config.yaml
n_layer: 15
n_head: 5
n_kv_head: 5
head_dim: 32
activation: "swiglu"
norm: "rmsnorm"
norm_eps: 1e-06
rope_fraction: 1.0
attn_scale: 0.177
tie_embeddings: false
init_std_up: 0.0326
init_std_down: 0.0
lr_head: 0.00343
batch_tokens: [16384, 32768, 65536]
Each number is 500 + 50 x the weight over its row's rms, rounded and kept within 0 to 999. Layers, rows and columns count from 0. Numbers have three digits each. The size before them is the row's rms in percent of the matrix's.

# layer 6 MLP gate, 448x160, rms 0.0508, rows 355-360, columns 0-159
100:467459468561544483472486435523477444539495540421495545426410650557440522493563486477500533491494341451538610445470515517499439523573545507549485507413498556486458561509529483523511504582505508568571439388509513458533528474485557449530473576481492408410468477422625485501539490548502431448517497492553583482533458539560525468483478451482539472543561544474483450548438525553508480465549419508388531499515488482618442502458489429498446625527546507543517548526468432506548520549503575
091:453527507473426380559468433453522447526482540523488407511508474426560469561467446412516536477574490521532426517456497474413557580561537449549442512606479539468432428568554517593470424482480451537500474450517515523476430537538525537503606457486521511523624492589457548551422469465467559513469517376479481495482441423478500550448489526475448486501554496471609521471438503521462408526388439496493448518528558501559473505534555513560558435580563517486556514604449516429510560514547484
098:460378429520532493531538443531563491595464410506472481458519471537478489473501506484498440481480554450497589436527469506648456469514520494544548439557593503472493535580435464429501486434446502459515510554489591439516466592523593553527561572490547433584533524516450459557495485465440440412553526604600499555515529590572503486508557477552500489500472547574393565474474537483549474450472532512454483526492590573516507489489467530563537496477470592600514425603568494549479474448546521
089:415520578541455491513498430490501429402513557498489535473520507530512577474498465509470593484497428516508513512473454532537510523463547474437485553436573530501578493491502469473523556496411596584396537462555533484614475503483546533552607473577527576601432523426501578441475393504535567515566446470499491490518442524510418532460547546549524511432637554418527463378467446568471507497494489509464511451570490515518487564443466459513484402594564514440440585480486457494484480449461431
096:506434409461515457480510411469545464588539473518497556439471438565460425529465480555460529492541549498531520460549486442573508497556484451462551502459462589524554513488513504451424486417585452600449496523458467485474471562491621535509557574550444598452510472456435475515562519500498494437571564534567496492522451396628522437526459539475464471487498552550474440524500440557425436401499485541425490538491506524576476521409590492510590535491485553548388505443474467547572498400423502
101:500511477456488506563478513443484446479417517464544452575545632516401569450491472484511500447519496492460581428454494566504509476539546522480502613399512504393567575482495430516571507584531558549480595484530502504464542527480495592507477512428582544448505493471419512456493545507489421490536386442464467564468507520536415468497415552548452543486528547460455437495467507543514460532444464478482557490512538493587510529437511394495457622613648470469518462499481556566422513485474466
# layer 6 MLP up, 448x160, rms 0.0494, rows 355-360, columns 0-159
098:439402589513426453512560544442606485496512513542431565506504481454564528418446521439444456530477543492438458475400581557518472541560450383456531546508466532497482459485458547576545472444575485561484652488510427484427465555491520509554528390536573594572540472487537529497552413495518503449425554532570439511602539475467430480493516514493427448491513480518469518537547500504498506477509559463595464444549454538421541428511501493590556515506545517483407524386499512534481497497480433
093:522568494526491462504617487452448572550464483506506477609482535447448533500546489525544542501529447503544455438597454449424515459523497566526503538476524596424427547508514437518531487488429466436494454470567566488480526417438470515502527517448497404520496582514515424434589406520574416510503580544489520564452532613508512512429489448419503425559448518558552545494484429417499495489437459490410552485514474568440526553475490504475487581586679518520403496498560483514470530474516540
102:432461419495554473526466466566593533465431450534468471472472529581457505457527494468469492503486550462477561455492465535573543466482517613543520522566529509432475531570443489492439538500457568405545554568527561429513567505531434610494479538509433503518506451553433444508475449483424497467530452607596503521496567537467430510527591475575423466496438549529445584484483524456603504478447517537435519622534550534567525470597428526517513485453527583532528342541544504521540465439497559
090:368398502470459493524555409487518444550495496423479526426520597510522378423435459424560454482458505523519418559443524516416468503485500549453526455542527561493431518555504470496506439491540465470618528471535506546417514445513561510513488557477508452390415488560559482448529602509455454446494533470549578493530495499511561500520456513420448489624468492470523540538501555514557472492531447420473476477391540456536439451522497544451497615480540487489522492532627452434541541546579510
088:481524547578569489554536570542430510488524562385498477541541506422558634509497590411526536531505492518483453481502532570562412464505565506536438525486572490533469539533421483539503523565413500401499520480480499538539397449446528415473547517428617469612534528507538507573488455510516435522458505475496511500503561559472545494465492468477552566521545492561445567492504522428474508571511462532588510362499533524468544451538496463514459461503514464521590583505548440450440412600598448
115:636595522510499541413404500500507432453535571485452510535534515503414560503468541488440527536504545582572416555548465407536516512509561532422562513450492464482538489529468486520472509518533489555487500642553419454536540460422554509516517478429496373513527457409479476455534476396508481562544467467415443494517524496495511590501445521539481446465544512498443482467414489545670400589542483554553535508563551507472483563480560492496491457482495479462538494487473548486518404477399492
# layer 6 MLP down (transposed), 448x160, rms 0.0689, rows 355-359, columns 0-159
099:504456486515496439489564554468452475470508517451498524446483629515560520423525557487498481542483453472441521423458567431499502457514544388490526587546502572625389562524507514638566506514508456565519431523575459507464491452456559481470565514527515560452578462427539492497576554524574494523527511516634520496507449415484481578504433462545449493552482535428463468464412503572445533507531440411467541505487474402459505445487472491552448505542523492509413585399558447531561517535424516
098:457528525554469463629555555547475532566452571591527546472457524481461467496547503488542527573484449466504612415458506548395491492462555658503537539555450658454519504442433446566534506488485402465525497496488449491536487475452477566481476572578441553570475436507494565538568457514511450449504543554467523463417561474509469440449506452539529470492524599428503518500558521465425562529394535441440511402446499485492512525548493553469487582531550455477482510452561446506503451494570552
109:515504503446456464473452535545545521426455547573477495514401575535444542496588501516471543518481506508501497533469514561451453505473512620505480619541518562505565461545494535590538478562468463540539606508541536423468544441535395505493365468555489514472490517484516491341539415556496540501515454523496562561521529378553456444529490560488459468460471618529524478454438421467507511533478482473527601588502462444494501464541498451388447507489547468458465494478487519490478414424525631
091:454551515493485551447494419450497493453497538556427530488541530557517523477578448542409537498518521548444507487532524426551529500470497407439575453484526573505550479435481498548489509438469410548464623592665525470555511519541565524466583494563517593520432491478484474442459522525597524541557355459533473500541468452602423588482527516497475504518460540411504476397451528610473449442435566464482543548526468540518460497447511517428470543500518579543482504435436466535547509471451545
089:457525432533533478376495468457425453569578480456509495457519443547509441458512474491430532496444557531473592412534484484637469521533465405398534513502440584537489494555420493440449415459556436482477484541475421498521458578433600556523563546573462491526585554460426448484555603553522495496507487503522556486523514520610516412502538544449514422482515562530487536526543426455439445497510607554531449443530531517505507460411571500571557490483494495529479495483543428439556462422493512